Part of a small language model's weights.
Size: 8 layers, width 192.
Architecture: RMSNorm before each block, rotary positions, embeddings untied during training, some layers without attention, capped logits.
Each number is 128 + 24 x the weight over its row's rms, rounded and kept within 0 to 255. Layers, rows and columns count from 0. Numbers have three digits each. The size before them is the row's rms in percent of the matrix's.

# o: layer 5 attention output (transposed), 192x192, rms 0.118, rows 53-63, columns 96-191
# v: layer 5 attention value, 192x192, rms 0.0655, rows 54-63, columns 96-191
# q: layer 5 attention query, 192x192, rms 0.0516, rows 64-122, columns 96-191
# k: layer 5 attention key, 192x192, rms 0.0532, rows 64-121, columns 96-191
o53 100:115104161121124135126124120150102137141146156095158134153117142100131119117093148132120149167129130139168094134130159100106143140132166117132145146160149117119143116072156117149128133178100112131136125130130111135153135106109207143095073112081143096140108114158128182087142153143136129163
v54 092:117121173121133116094116122120137115116147100125106135095105161145159159142180129137119133109106107134147137142132141096150119124122160102154151115147103082099143110148107085116109112069215131113147166130100088162166150132116170133125121146165084161110124114121128098115185116134114151078
o54 089:137137118123160104152106091114163137112131098122146142103126131139080082100127153109094107138113167129121101109098115131150108166112111109115159108131113157132129147111068112113165087150165132157137129142148111130117155157139182106124150106140137131120097124120109085058150128118151113104
v55 097:162093141108119168147117116106107159099107174161125168098122209148097109127083094092102103131132111137115127123135118126135141125126131173132141108110124144097143128104138115122093114147101120119155155098126114109155090169156066166153128133115180126121171140152136097142150116109145134103
o55 098:112174102135143124145101103114148118153115181160096147134156153115093086099108114156113128134159117123078124168092116102132165136112101117149151142112085132100142124121144104105141101131161080141095126097138108112116104120108075117097135131120100113127166098143150087128110123105117130112
v56 097:163159107109153141129120124152121091131139122120124119152166131137128097172174074149119098115143122119119171139082134132118136151139132113119118111135121100126124104097143160151108134111182129144098166114142158137136175139138104146124124101125137167098144168118178155124152145058069122141
o56 100:123120088137166147109109151132126150091130092120105081122157159079135083133146169140128134105134121135110148135162146096126112111127144061107140113105168125103139136121122113114128164155150108162073140090106159136143143160154135131148088114139114133079129140091134116122144146139129097132
v57 095:148099150111106145117087111080143181109147082155085121138110145131090117117117115126114125131114115088153109144123157118085142137173120186108125122130128159094135143130116129147086104143097158152150099140109135143140153136160110141111120160139134121111143136139108093118111144124141110155
o57 094:144149140121085142145101122097124155149163092112114152145157140077121124101073106149126100155167103139111143186103105136077176123059119150124126116129103152084120147117103141127126141153135135130153103143149118136123181122138132173172149151110124148103141138143148100120136160114163112146
v58 096:105087130138097111145097170112179137117116137132105099164120111119124141099144093148125137124144130164135140126146091117109170129073123145134114082129146141132089127145086148146130130100149100137105080125101135138124193124127164134161122108107105142156145169112160131133093126125108130137
o58 101:134117062129126121157136149102140144117142108128120127167108106149129163102163122120143139085095135119148128117116128136128139117163133161157127125161123143104091102161134137105126120104149149132115101102101151161170132202149173116111184095125116107184143120097130148121128109103146117105
v59 100:195134132091133143112127136136126124145138129150142165132118109169147120116131138114110152159164134108108126172150135143133111118128143205086173115123147086117147154106116163141131098128116134141136128130127139164088113175108132121114118101116091157106106137152106138087128145150125176117
o59 103:116148127111118155141099115128129088175122127158137167137173183164162156080133135121170135147094077144073095121147115145094108137119132149131148175086126146132160192127096120137112132142117098132116073117155126113097092153109153121138121119101101118145138136111148139135085126145117146131
v60 091:111112131136136131165120085095105148121147111146082175122142092093157091103119139116115146164155162108138133161116137118138120143157157103095124128144132187154129131166116069167105098132136135133158134138100123148111111136114188141121152150132085144152121141102110129154103134163133071120
o60 090:116130117126170110088106117132099152078180097137120156140137121133133114109122145161104119138120145120128152127149178126165079160122111128149107103122180144133153180109132129163154141141129160137126188120148132218102138123130136102115108120141112111127115111118145148125118172107094149122
v61 097:155132118148106147138145174138147124133118108152164117100173107121188182134100110113152130097118147109174117092142108145082111128121118133088149172153111151123142162137188125131118136119160131181156116128119166159157127125103111136127134137138108131126143120101089119143142122114099130117
o61 090:100167126125103135116145152096119090162140090123131122087143117143122153146161101098121104135101163117116154114149122124075130097091124127158121140116105136098145138115145126097132121154137194113134110113127103129120171125100175082117119111137089130149149152119126110138125150102159099070
v62 095:097070107146100131156111131141129137141145136098151170097130119131119125125109132125125132140159210114163078100111143169132072083137107125137128135147095141122121100135127125092125138144127098142112114151070152109131119143116112126083141150147149149127129140125115155147117098098119137082
o62 099:115101121107109154105124152129121152145154105132155144093131089114129086130160148102124105145099142152117114144112122148075128104100127115129148143128067132118106119066126095123129121173150104102170153128119102138107077144132092147156112174141154154113129149142153177110100126125089168080
v63 095:131165110099163108146134110111115175108106090152131097112135114099088148103145151126121106161130165102132152199135113154146156146109146099121156152128089110116123126150107131100160086115106112141125114150149139139136102109103129151175107124138140137121146143128159160134119141122142117139
o63 100:140142107150158109085130097102106156092147144108099137151133130129146097140098101130140091132134150128154122138181124161156107169130115097159176128164132120117157123169151142155155111117103127127118116130086104142111175154141158167154088137120131168100125150097132151150129135102153108110
q64 089:085158096090147109124111118145128131107144150124139159098135128110113167078148120104123110076147093143142179141119138157152114143134136122109103152147102129135135099112191138109157098097151169148119138102117115136121151095121158150144126157139194148090096139149168139148120099104101138119
k64 106:138177124145087157116132119092116130147129127143153109130081167122112143167124136148105166123129143187142073108129096106130179122093124072125136125118112129150101138159124111091096156122157117101130152181160125127134135130129143111135106102158123141143140148156118117130146123122178151126
q65 100:136109111137111148136099122114151146095092146146119099147125114113127098141126174131106143156129123101133110165138127145109150122136122124115153172115107147161149144066082086133144141151107129119134127175089110089146083155108104141174152133105135144170118168108131125129119133157161119154
k65 089:097144114147131103113137184157111128146130122134101119126152171161114189123101123140093124149129106110118134112147152101145114153144145116138139098086080103157121119130131108099119100121161153121126116124117170125137151133156165125136131127106151045134109128132137135150145132123136106114
q66 053:166129159141118132153164154117132092133156102127111115158145142149162091117142120108149101130092146117178147116141102139107138126107101125122125130130151131100132111164098111135139151040128135153136122128144117168149109115131084151073157124155151125108119130096127126124148151132154080148
k66 077:089153117115137133097145126115122116123079148125179150111133098091085152142118117143125126157165093162098118107127120113119107094111156126120093151155090095151087140093160122138133137170132143129157145142110114094097115139162185113136104123101106121145127132137148108127122100124107136095
q67 071:127130127116100144131112132125142157100131138159129130115137136095149102128126138113144170167131142163159105148118127107086121170100117143166155119134133187126161140143116134118139127150090130153136132113068109117151133128144105171140126144136105138103117160117154136118129149115130148117
k67 103:146095123143123119129115134119137131106142124088095105149149083110121152146134155131124150119146123096134172112146094132126129160145134140129138092098147132109097109158097125130127151101102142109142141136191110108095090120138095119157168102126099132140126096158126109105109080116106154134
q68 056:166107162130098118084147123151131149116074077110125111143089113131131099119148140153144109110108133125162095170121146138103087113139130137167187135123154151143120124135127159151115140099165124134118116098092118124163126130154082149137171119100133101120120126112119134105152166126161127137
k68 071:104139111120140140117146159144119133095144173106121099136145146162124088147158102104079128147117121139139117103141090088155121121125120130092128109156136092109126103124088102119137181110074152122095165120131174134128118134076138145145138122132097154138145109135157115124168108099105124124
q69 072:155120177164087134106156126152111135129092134121118072141106136135120070154165119138132090133094111112154080132158128142137100115158135119150191142126123137129141115131115147150122146092137125153142123091094095141102107173144125173136181121093121149120106108104150142090147159093156158142
k69 077:089120113135155099117096119133105126136134094140149141111134099132142172122110159097116170167106117136145115078108122124106123040129122118138114126145131129139091105150149079112153142085127146103130145158147139129115164150166140123168125099124122117117128152140105134118132097148111152115
q70 079:077103087103137120121084097110137151147156116127126158132160136121149140120068093114120148164159157127130155120136105116088129170113128158120132103119141120111127126111179093127103115153104126093126113160133118113120138114127136083132131134102134127137162143147124106144122141155083114145
k70 066:164131163133106113132108109140116081123128114132158128130118163144125122161140091103124139055138095120100138115135063100149089105098129168140127161126133145117152128114111119135132123139166106136107113106071093113121133139094112152148100171123098176107140104104123126146139140142147151148
q71 078:203135101147121102156136152125122120145094114101104091123085116115106140145140142103145157100119081104136102111108123180139124087133121108105130132131147120128156184124081128137126151117128143131126102088100160109179089128126120141132118143107160147138111060125140093122131142132164142122
k71 085:106157154131094122096158124124136148142111134073155152090148151159122147115130126154125116145145170154081138112131131111116115162104160109137125110172168094148119131150118168118080127146135174145130116127196122146129128105091141141112103102094109140135168171146150141103139161100128116118
q72 068:124109194115139145095125123148102096152173124143117101094122149113126140141125137118107184131130154120104124132137129108130110133072133149191102127142141138124150146108152104133138129077092139117107145129106119128139115153154123090152099129087076130150113115168087158118126124132119118130
k72 073:155131129133102096165131129137128135182138102129127113156124128156112163077119167156167117162104139128103144148128127140077132149090106109138151147127133137148130153143122150098126123106142127137111160104162117116126155115149120148129155118129133174124179135105133128116141143100190070133
q73 072:087120118124130108125132117112147127111126083155148134135167108166145125097128138150124055137128133116101129125105153114126138170119168127116151102107078118102132118150134118122096134159121129117163149155144117105128098160169112148123144136165115110096117176105065110080145138123091109129
k73 084:104121123132138108091137102143115129161132152144122105140127097140141098122104123154113129162164123121118113127140125152116163150187068149117094090117128116156096113135170155117145153121171111104134076165128152168127110137138097133114126134129185121143147098107142106156069136152090085135
q74 088:148097130118137163161068129168135100160113090161131107153123166106121122126149095097133149134118136158107137116125112102134137134050114150165075143182115155149138159106105123136117117132147089150096131134107127115157135154119121126105101112102084121144121140143141132148091118123172082093
k74 080:182126103140127101119134134144103142112152094116144150129132092144115131159102111158157162130118100111118128112131122121127136147119144112157120078087163143121148083118111103106121143111168097115121139117089079103148135100157104126130158133158144143105137110127147149097127154117164117130
q75 098:126170153107173102131129158139114153140155127156120156138143106165124168107108071117099118157132144110120116113194113134117113093158139174114074161097152126115157142110157123091121093166128123100131088124107119116097113124151162132148081123105137122163185107121124097169099175100140127124
k75 066:082112179122110158115139127144127114120146115065142064107126113120104134130146105138106116126140129135144097146140107107114067139082133115132168128161163141122119126154118103112126098150146165145131164153136123108153139101131152148121109124085145135072132134114151122103126202117117134139
q76 100:159123146117164154123155135134133070113136132135123129131129122157119088140104126145137144102114087134148123146131077115127091160102098101099133137130127156116141140184104161157139139096122134147134141115110129119122148163142107128089134075104126147148104158127091144152151129060142139137
k76 103:096107180131123138143163129142116076093162116169122173130115125105066106100127135141113109140127109161136139154109107128127132100107119111167107148175101148123106119149095134147085136127098139154120177111148159144106162156118123170127134074134131173098112129113099150128170040140113117126
q77 103:095113144104131141151147149148126105074139127124132118119141143147119097123144119143116107163099110154108115146149130176171125128141136128158120122116122145118128097171115128140132113153104143154105092125162186058092137142121123159155090124088098146165107147133087092117091144135091112145
k77 116:102112162145143093131143126136111095136131126101135148124149153082109131120150119124119141169138099116131099161162065116114133131108131117117129148086166170169112142142130122135148127134105152128128141117181092099128132137099131157152074130086150122120164108133128086141121111133078117155
q78 099:129138107094148128135078115104137150121158127144152129114134174132121067119114141116143103119148137138122134124106145138126114133127126144134133147148134144142124121145102150145161139136090108119115079118148133119160128098090153141099168139144155146114148051134119166115172176123091133137
k78 116:089118131129098118113106126104113082150167160130140110114123153139140082133117119107079103148115150098126179125084147141143120138138139160112164111106176086112134109134149137130125145159083139115117090128138134136127102086085131149134141108133160167087112118118094120129151145095152144160
q79 095:121130142119083112140145109133089156158136061119113089151126090099155159172124083127101125136140104139112103087115138149120122168165086145115096157128151132091171141101165128107154092091129155118083091131154106116150093125142161170130124136121107130146125094157130099167134114125172177105
k79 105:138134161146107079157126134121116133171103085130147096096141151131161156135127095116107138155079119119075139107164127131161136138139100134150140161120106141155153127123138151121119126108125121121095091111131081099133148128144111198110098157100141130137139106115110130145130111150168137114
q80 069:139116174110078132095107117097095157174126060120163154124085116087114164096148094133154091113161142099086155130130141086103131169154148089130104148131126157133139130119115127153109135130114121060097109130160128125047168127129136131140096109149140090115116104152128108100113101106130153128
k80 096:132135093114117102126151135150136157092157173165129091130213143133127167096094137093147143129145129148149083113119081147147122091131116147175080090108125107122086115108129129155119146120155099178123126136123130152159132116136118103134126132107154133150142142097112149123136145156116080150
q81 112:116151114097129117128094142101146107144149186140088116093136116150130143143114088102132152131161125103097115139132143130143121102094126131124073100118106110158134104102158132093098119138137141123127142135170123144138116141137144143116100168133131103154146114142110182136108095128095139097
k81 102:164101143176144113142142135146171123132130143160153125151130188107114123112136193133152139169108115119150106114093159129116147112122110133098148148130156134113150124117099134131139138127167078117103104172134125138135142102082097155161113111112140128123157169136139092107154102147197108166
q82 054:140115153141097162130143130167146143111100154132103145143114117103143125119140154106150163125108147132148107149135102114119114095139102139117203112113108128119130110136154137167133138154108109138172148125097109125142146123109057152135125112128112171135105098075113155108126135110161133129
k82 089:111128086119135119117116118134145172152132135126134127127132128132140103110155162115090103144134141121104136114080162138113138115142113105135139133135113108140101138132101126138161114145119162126099104117155135146142107108149154121124128097129098090139138101142133086151214132132135155126
q83 055:102132102105160102160098108106139140158155159126147163110124174133100142146105125109132149131138147151121156123136133140112165149121136124094087091135092122101139166136133118106160070138110144146093124130166137186133128129137159104110097139142144162118167134137138124161126079122136128141
k83 066:112112154158135132115106119174127090092119110143105126162115070141151140114113160139170121129139104147134139145119139126111125120103124135172112125123163147130141101108117135123129163168146104129167124116111056097128164107112121111133142096124126116159089130140097127107114121122142113136
q84 055:122114116144136122138092117146132151134137197139125117131139105120145147121112173090131159145129121148124111138121139105088097169090100174132134146129130138116132153106156108099132133127096106129125156119116094136175129132124128087150114115130162112153106143135149166155143143144150114117
k84 070:101097116125108122145154097133148145103148092124134148123118156141103163148115107156125139122126179108121132130158154091134134165169135102159123122106153170124151127151123142143113139150177115136128112118146140097082140154127094147121126155139103185143149192123087117140116122124137121113
q85 063:098110141137133139115091131195155139145118111152115128139171119106171150146095145103122175133115128155118133130115125120067147172104124149123130134099155131137172129122158101112115120161116135108116157153124085104117112113154119098176076147109109128141151165138104137122115133152130132117
k85 066:142129161116148105136146098145159108132148135119157109147116158172140128112140109126117136103130127095120115131124111088111099104131103139131114115164123148105116129136092108090100185092158139109080148133125116116133140150119180141130195109162133161103137101143120140135160122102135121158
q86 074:129139115145135100143135120107122122103116139137151129163106126154091121119146106151125082088124130091106155109124145135151163097160108078097128114144086094120105118148112129121120145126167105174142108106124137154125156105115159155073165134156144109140095108091119114140149099107129123113
k86 055:114138102121080145121119140093108131141134172104137146096157161110156099142126104123108124149136126149175119136113129135145118153106157175078151158157139118123131140123159135151174125147051134115155105117132158144154111131068078108129092156106138106134139118131172095145104145121126137142
q87 051:099112194112135163097120140144115141149127139117152116117129116103110114123104118073136143129139082166108110135147109135108093152087100149112098094128136139121142152123124097133105121134092119109105140115139125098088104130137143103135111088082142141165142162180085169141104122135156099124
k87 063:128139065142138107153106137141119151147121092159105120138131114146150174102112163158108130172089159115156141127090150130133148106119124091184148138135097138161097115103120127098115133113181170112136165136138121123097139142194152121121143144151166134132154141131132152088127116166154119108
q88 080:073093098128141143159112092156117132146172144121117118112158137125209140140100133100099169171133126144129130132104115126087143158150117146128131107115147142094152141133158083107091135141120136089121179154112088131123141121133147110165117132138141107141165174135126121114144126149124133111
k88 055:124110143130130119145129112128118069159107089123109106119125109128144168104130147120157150131100127135110104157121142082111101109124123129208140144159115103126133171131113123079095115102143114129094144113121152079108112152134134148133098136109134140146145138115073159123145154147154123137
q89 073:114117142131143140174095127162135095110128107107087161111129094155094144100130133140120092119142160086160140119177130089142123125168167119143096148147148144106129164115131112099086097139124113179139111135102120128158123136118125150102093077147129122123149113095105135167101156111144143092
k89 069:098143123169124115088085088125122104145151129162143137136167119123157157152117107091115140134133171117139176112121134129116083129120137149145169119087091148105143132134120125160144090150097156127118121125138127136095145128141106094125162146160102134092112136102135105126126158114152126155
q90 096:119078141129106171140126114162154121153132123097077101114125153112171126128125169105124156137115105141133143134125105117089154176116100128133119114116129148125081124125159093132079144122124124148135156151125107147152141165102079128123124094146138143095109197164161166093132096155147140115
k90 058:143110123137119111152092112116117127161181064142132077180146111134157185121119136099120120177111099111122137112117105138085132131131136155148155133156122138129157136113112100079132113084155126110104144135122096112104103103142128120134144155065100147118156119105130118129140175117155120102
q91 084:158151102140123104126084132110107154151070131129179169146102147108121122141118117118155182114108111157139154134089117114105133083130111129127107128146117112153137101154100139165168104080183085140115122110123128144121121126140171112111157179091095140120111122121176110149145101098151113153
k91 096:138126126151139105126110129132142134092154126141078147158120117158117173144153085081128115122156102089142185097165136128139075114158155166110112147091161165108140132152105136116162103082070150140099109093137111133103110100131167117138134107119071141120136109113118129183116143092122148096
q92 099:178097118134091101142134126139125141146116109115114129116108127117170166102093139079117144144115116111133147106133142116127127149177180136125161091124112135103138114115147099125123120134116132113089122125104089131129164131133089145116161142139122105110136133139136120165114150168197114148
k92 097:144108165143138094147179134146150126115130133151133139141155142140095115088112137155165101127118081125124126129110108112147114130095112094132117140088107091089152134171119147164129147102144076148156132118075162173153130166155128176128138097138120129075133128124117128151136112080137130110
q93 110:125084082123097119112101125166136130157151102144130079107109135153121137114127165115101121117106099104127157110114119119144153119121117086122141131163179154122095114101064138122122152153138119114087080114105135107152165119108110142107161096154147124089134135098141143106170119144158106155
k93 110:144128101123126143122126099152108107120078122115140092135117118106165100110127136119102158121129128118116154139146100208109148112066088126147112113141136164119115115141141128093136146159132113147051077164101158110123156149109107176095117147125136161175094163098127083136117103118147114170
q94 107:079126088092138144146121119106105120130074191110123059146100190086117102121132148113100152115159133151093111102125099142138120130128079112131116113118118111134131130146128139155136127086102156137160085113109131102126119124144118108107133120148115100160093116115140132163098134107082106135
k94 103:127110096115168145166083128157110110148092097160136093156157120174156119114130132110109172127112122127145130117100112158147094110130070151123104108130141129150079086126106124116121157110129128133092140135124130173123100124108146116138119137172136113157116130101101123109153140141115142100
q95 122:080127130121178122160120165094103124145115111124121125142139121150126154147129107111102117128149159140126159109142154143149086128111102127109117090137143114106085108116129114146134143141109184116165155109125152117106112126136181077139120167149128084204167118126109125143115154119087150126
k95 120:126144098108160124123101143159135153158122099127101136164184101153113174084120102093086119167159109110123149113086106134120141121099137144141117087125133147130121125168105120146091142103076151102140147139125095130117137158132179114097090092130143133132135108150127140140127118124124126094
q96 106:100131169123151097144184185127116123106142175093105103128149100124144129105138137145122140187134142113114103148113146139159184105184118132125110139096138128125132146160147132117174077112123116127137125117146126175145127114166127144107140124126158096134126124106143112114134181132094116137
k96 108:145114174146131098095135150115127140092129128112163131159124108142129126158100078114116123111137116069141157129146093155174153173110176136110131119062123180125123145109136154125143127114154152102156115147141114160095156122156090161164140109120113104115142090161127138122054129121118118134
q97 105:141124087118140154140138147123100097125160115119122074093117134110116089127134142136103111165125181154133136098131159146155150117119156118191127118167131131121162113060140106123144163164132138129130164121119101131149101133144115134152163119117126133098092180134124141110138089144137128122
k97 132:137134133099097145111172126114079095142155153119134130078116125102135105104150163111138109154125160131134100151123160117149108122092126121126127135141146100124178109063199135185146106158158115108100127140088123162140087113064119129118128168132165157132100144111128139130120145130122111097
q98 107:136126144132070117138117112148169092138111124150113098142089153120136134123130122121142125153086113155175110148111150164134161091120129167129137081110122117138154089126140131113115098125113109142164135117131134086141142109134121158147134166123071182127094126098119131097078103101193109165
k98 110:124141127130069107161127117138109120138140123117159131130155065119157134109137139142138132127127100152123129119120114123116128108134113130113116175116128164135158130126153092132136100125162070124110150142102130115134100102133093107121117168091092153152110120087132118167135157137119127159
q99 102:169136092155138124098142146132121094121135159141119166138099104117087184140141133069140152122141135089150125128133102099114110119133148135130138100147099172133069089136103163139145156143091175158069164086126118132147146144139112146105132159167129097137126142117100126094141126153177125143
k99 112:123111079107131124155135166136103099126148134145134125165124152098085153092104109176115139146142146121112113143130147117117100066108110125125147107110110125147090148138138085123140131124114158100122101128112119138166126180138172105130093105134142114123122141127127184127141151147170117087
q100 106:111141099139106120079096131114141154124095155118152115112125084148127124115122180100125115148132154123097110156126139120127160151120123158128085105146116171099136125106183124116142111162155135152106110127144109160131153104099113161126129135124126162152144121134133083098075133149104132155
k100 124:091148119106130163146123126121140138116119127152116103142144120094121168125152164072124100088120113146094111177118131142122135126114087107156150105133114163142130108145082100089107159149097130158146088133116137113090154102101083113138119140169132129158112119116114125108116118146112103162
q101 113:101150141121117161131103091136146108123130108145156113119081161088142134115138110157130079112121122152113132127159114109135126100109170121133158150138141105136154153153120125149088112120163118103156151157134107176107171150123102112163103130119120150137152134115104105145114150133149128135
k101 121:083108166174118131118109161137153111085153116127133134114109184101106123103128124159141088104139117162091126145139143090112139123103170125103105159138122132118096148162139135124117122101150121107125180132152130150119146135103089122153103136117078152107156103119124134123147130160110106165
q102 108:123132087142132129137138138122176141115166152108133119151114135119126175107166143152139146147120114127115126137185112116180109107145125090120126112174135094155131143186132142134116145121106186163158104143106105147147129113140115137150088124095100109137125105110143184174148142129131129107
k102 125:112107109095102150100128118135145100128167112114113077104154154126142155119137111174106112120129129121150090132141154078117126148135126091133143130159161099139107149139163114145131157103109158172103158123114116124182129133146094115120073139117144114106167140097092172132165161091138137145
q103 099:141142102109151158148147140121106173135149142109091164121165136151130162121120122123139133109127139131151149138150146102097117110121129097116083119091166067119184137121126144108122064146161110124134124094087151099129144104149110135094123144139135168159119122099102144141084144096099125097
k103 121:138136111116137183137153146093135146110144162158119150138141140132182123131103105100153151096139138145156123143120138141153145088163143110149087138102142137102156118068108119134156107157155129105132132074093129111100098146148110090120114149147163132138131186100131121134120158125130101089
q104 097:149094113086096140154143127113096153135127164092166165150131167144120167142131132120108147082131182121123078115106123112087118128140106144121146129141131138110060142152127116102097155140147155131113135136146127138133161098094189108136148096172120212150120108131167113115151110155112093128
k104 114:145140117146136118153128129112104119090105137109156105098149113154112137140158099130090130128123138145125142087113138119111141112122073144129063105139150167118107123128113141079108140144160149084131162136150150139087118155140154104120162122123163116169122104139129109094091120138108126133
q105 121:142117096125110098126077166151157159134119084131132081136094118199157126096169132130121138135091131110147139124082121163147165154130095166143142145149126151125130092143115134089153098139114137098108138107102142135117109138102146133134110120137145131132148137092148129169123117115121125116
k105 111:121143125179093121107150178143118120122136094135137082123147144154162107143132185124114097106128114111124133138138097125123138117115115127132139132090115134124137091149140113114133100089130096106109110112098098156140147129118183131129089127104158116147158116066101123152084167116097122109
q106 101:123093077124146130158100158123145126131143156140150126160136054135134135136117134120110094142154139101184114129155092153117105130126129175161163101096141108110135122154167123137135147137144138107135131126110089178127111150171118131155152176112113143099096138108114165119098180137105157148
k106 121:118108123114123131132117153122107120125110133131137126151125074145154122125110163131137080100161129121154134096131084106153129071183107145186129110098139139108141095126124129137154146147128135106139095128105073172175115198180103093121153128121085108119105101115138135131063154138088132122
q107 106:130110137146146116118110125128139131146105131080131167133142122101125132128119112151103144121107137103075134117147072128127122160138127110101167142164109110156138150087098110130109114146112102138148113103074167111151150084118146104129173095136116112125128117159140124152137152091130128161
k107 109:151128137115110130150150162158149126147131110116130129119166133162112097120167145102122131151122106146114156108115152130114144145129122141137136146137111077112131106169073103111122118139092137140140131143087125079125129113136116145145110105181154098122123102126105123145201116125127141117
q108 110:139125128107144115144098144103095165114160124099123158156141130131102121144153092178103110090169165112150102128150145116162123095128120142105128136123149107120123121138160130121128135123099167148142114095134098161128133151154167111152097107143102179130159108143150120165099134102083160141
k108 120:143168123112120134131155151121086178141142105111102136114165135115120137127149128109119110151146137131157161102187162135134124096122125142119155149141133136107138141146139069106050133100133136129131164130151115158128132110158152123118110075100093151105143123158152136153119118128130161088
q109 107:109191146128141161129136098103163143116099210129151132100129125161120076126141095142116111101112101089129087172147107171138121119103138162139107136069132159145160132162113117115132126140131132154117120134120152137123116136073114121152107155153121160139129110087141095144108127097112146132
k109 115:117107132145148107128140136151161120179116101144153130142102178125122133115137153148111138121128085102116112140121078132118154107138110127120062135106099135096114107128120115115116141110101127140120079168145139079149117144139089129156112139107119110109121137101110116127107094145150097167
q110 108:163138161176115130133115105095170107124137143139109151119141120142150176153125103125098107140163115147098154143165163166195103085090153161118137133103124139101149127116131132095151079121120093150114135092138070125122120130144144113124114129088134158179152159119129111161120122134145127140
k110 114:109169142155088113146111127087128119114138114152144115101143117155146114098129126163130092148109137110144122152117166136151106147102163161145163149091122078112152149153129144125143124080132113120127128114113069119121151127111102165120134154098123150118149146126099128137113174136195135124
q111 109:124102147109116139130122129111118127152101129123117112151135097131158146141131127117067143149112144183100125134110161132089163146123149156133132139128124154110154159110182157107124150113096136106176126157162114131115100123168094148099088123097121167112145133159133134181105129160126122116
k111 116:110140140150121134138118152082132082159118147123124151120139127146135130101157123131109107101161124158154111147094160140134159162133133128126187129131109130117153115127172143113131102137125143106166165161175142132128111104135076104121096150087164129167148112155132183097084137118118121109
q112 110:155136092095147135121096090124116104128110128159110086090161123147131125113109149144152107150165145088139151121110111102160159157073101149139138093131127141135094114113072156112113156139139120142141097138173117133124099126103136162145128117159168165134133124132095106092160136161133127131
k112 102:099121171110121132109140129129136147128105094164148114144175125147145132137121124111111111100122134129143122133116105133103118179161141165148120110114114194133128112180103146110141133158103119096153150142096134111131168221068101124113126134133147157174132146114095092073079125114138118142
q113 099:124097139132139105134144106128138110116081139120138091157128148114116102112144153173111163138090144128151117136170131169143097162135062150130140147150115137140112143130136132118146148105108129122149098085138175130108098122134181138142115114133127110161132106144121156170129127161081144120
k113 102:162103108134138119134132168135144092114093169106175103132098083177124136140131118151095123131114146124149103111132129140121114147148125152122094152110147084143076144146128119071104116111115146126163116127130131137074105118098094138123101093136124141121091117181120101144107100139116150113
q114 108:086134102121133153146097133148152086117129132173149115122105140136159135137150163120106114139128114156167111135144116147089129089088123150128128117161158084125123155120112084141075125156126155139165132160139146102126126146120099117124076138131108096135099122120116072123139112129112131152
k114 132:087154089118165119167081131118119114140103156124142144122140094171131135103122144139111114163128164126146130136138149138126139091097154148151096099143133132095131150142093150123104121181101178150144139133180146107137154121118105131124114122131113141145106148115125093127148117131123143172
q115 113:145136160154126112121150149113153118130132132074154116113147071140127104118118114111114111101134143136124164106145164095132152143087175108108113139092113099091110106135142116151126119113140124121118091127163134098133129158085199115131126143124136143119161140134160112145078123111111135125
k115 123:143141155147148130139147145111141154158125105124129103115107093131169154124097108101165093106118104128105157115111132107109156158180170127123133124111088154090117134172096178116139127122135122128128136139122146089107129146082131127106132136159133130126146129051103105142108128119134148149
q116 105:137141100157134140173115125105157136129090102156136130115090108093117156138147179172142150095113160131125138150098125134120142113090135131158176131162122126116132122153169184121130121117109151134137129158144094116136159131098136131096135152154150171097180146105143098118130095096181120174
k116 116:137134151111164098148161104105135115146110109109156132087105102131121130148136135124121138115132163123119132131113160123137147157114163120118157134123093172086155104139169185146124100103121126144147144145155078138153177126104111103102146153163172138105165143088163071155099101124168121142
q117 101:168133120136129128150103157149141134118108126144125152144136179122071130104147088135134120115146143126095141130115143168101105123143123156134114143117141131125156183147113141136107146175124117122143151143110104148110103110073105147131129122128138115132156112175170127114107127134155124152
k117 112:142087102145138100145124131177145120127112131159111149127108154142079122130147112137101151078142149126083161125107162170107116068097140160131172155114111137107142090139085128124140151185124095089153101116151103101146122113075125105096102104112120117138128148129149134145200115152125143102
q118 122:146152105129100128127125135108129142110124076148135123175140157155112119105132164124108177144086197143137098136118101122153102174095087145184127123118101152127162130144128137100131161122122108130115105117128160119130107150125110164105092117145147134142088173134174140142105164106133122168
k118 106:094126136126124125151125116097155123139085066131145106113122168124142136118161159112127154136133114100120105177082104144141144132097119148111139109099168134109143123136084107137101133155122111143152138138158119107104120124098154133135073114174123146112121139095144070118113117144116113126
q119 104:052135123127136120144179129083130099103129139149158162153101172123123117141150128111139132101140146119133166118152106136124058165148165134100164128140180064114140092153140114130140108130126163102124140122119117117093167125114165128134102140119124159114140106102115101159137159121095137098
k119 121:140084075164126122160089141112104079127114119169134136132145098153122135152144111107109090108100171119131155113139153133136126110131168118135113153116118140119160098156090119127127111136101137141133128086076139078142156126110142124116152138153072146108117185150138126165149110131135147093
q120 100:143136126116154117204146137117124129170096123127096120114143112119127179128109136127127136126104150119135136096139156137139118101106096142099120072083135135120099139145169163156148107142071208104154111137186137138143125182121166139129123126129110145127146143106105108127131123112124128113
k120 117:062132114121095157150126137113124112167105116129117116126142121112126162164138127091142138109155095160122142111128116132150089094061138105122148155147111151126103145193136121147130125122096207134153111132201124131168156164121222112122113117161127125137159151133111115125136162126152122130
q121 106:144095098137182127157145172132117118129126092113126194108128108125118108157138118142096121087159160153166142132123177115152142127125130110125142119165132124117147137087134144137110133141123146148124152112147130146178128165083123119132114140075132152099145117089184151119172109122143136126
k121 129:130133137141182135132132157135131155103100132115100156133081073130128096126131174130118117121114163150122164154164132142182158089164158133169111153149137180149132126106116121120135120128109133122153180132157119089136114152132103122152102105106097099124142172162155139130107045154166120119
q122 127:166147141102111125163142108153142138148122089146140157182120156130133103137123184095132131152096108120161164109076104138124133154129097137117147127114146142112136113156113129120118149162133105126172142113088148112110128094123078130118140134170107124095103152110131125102132110133171138117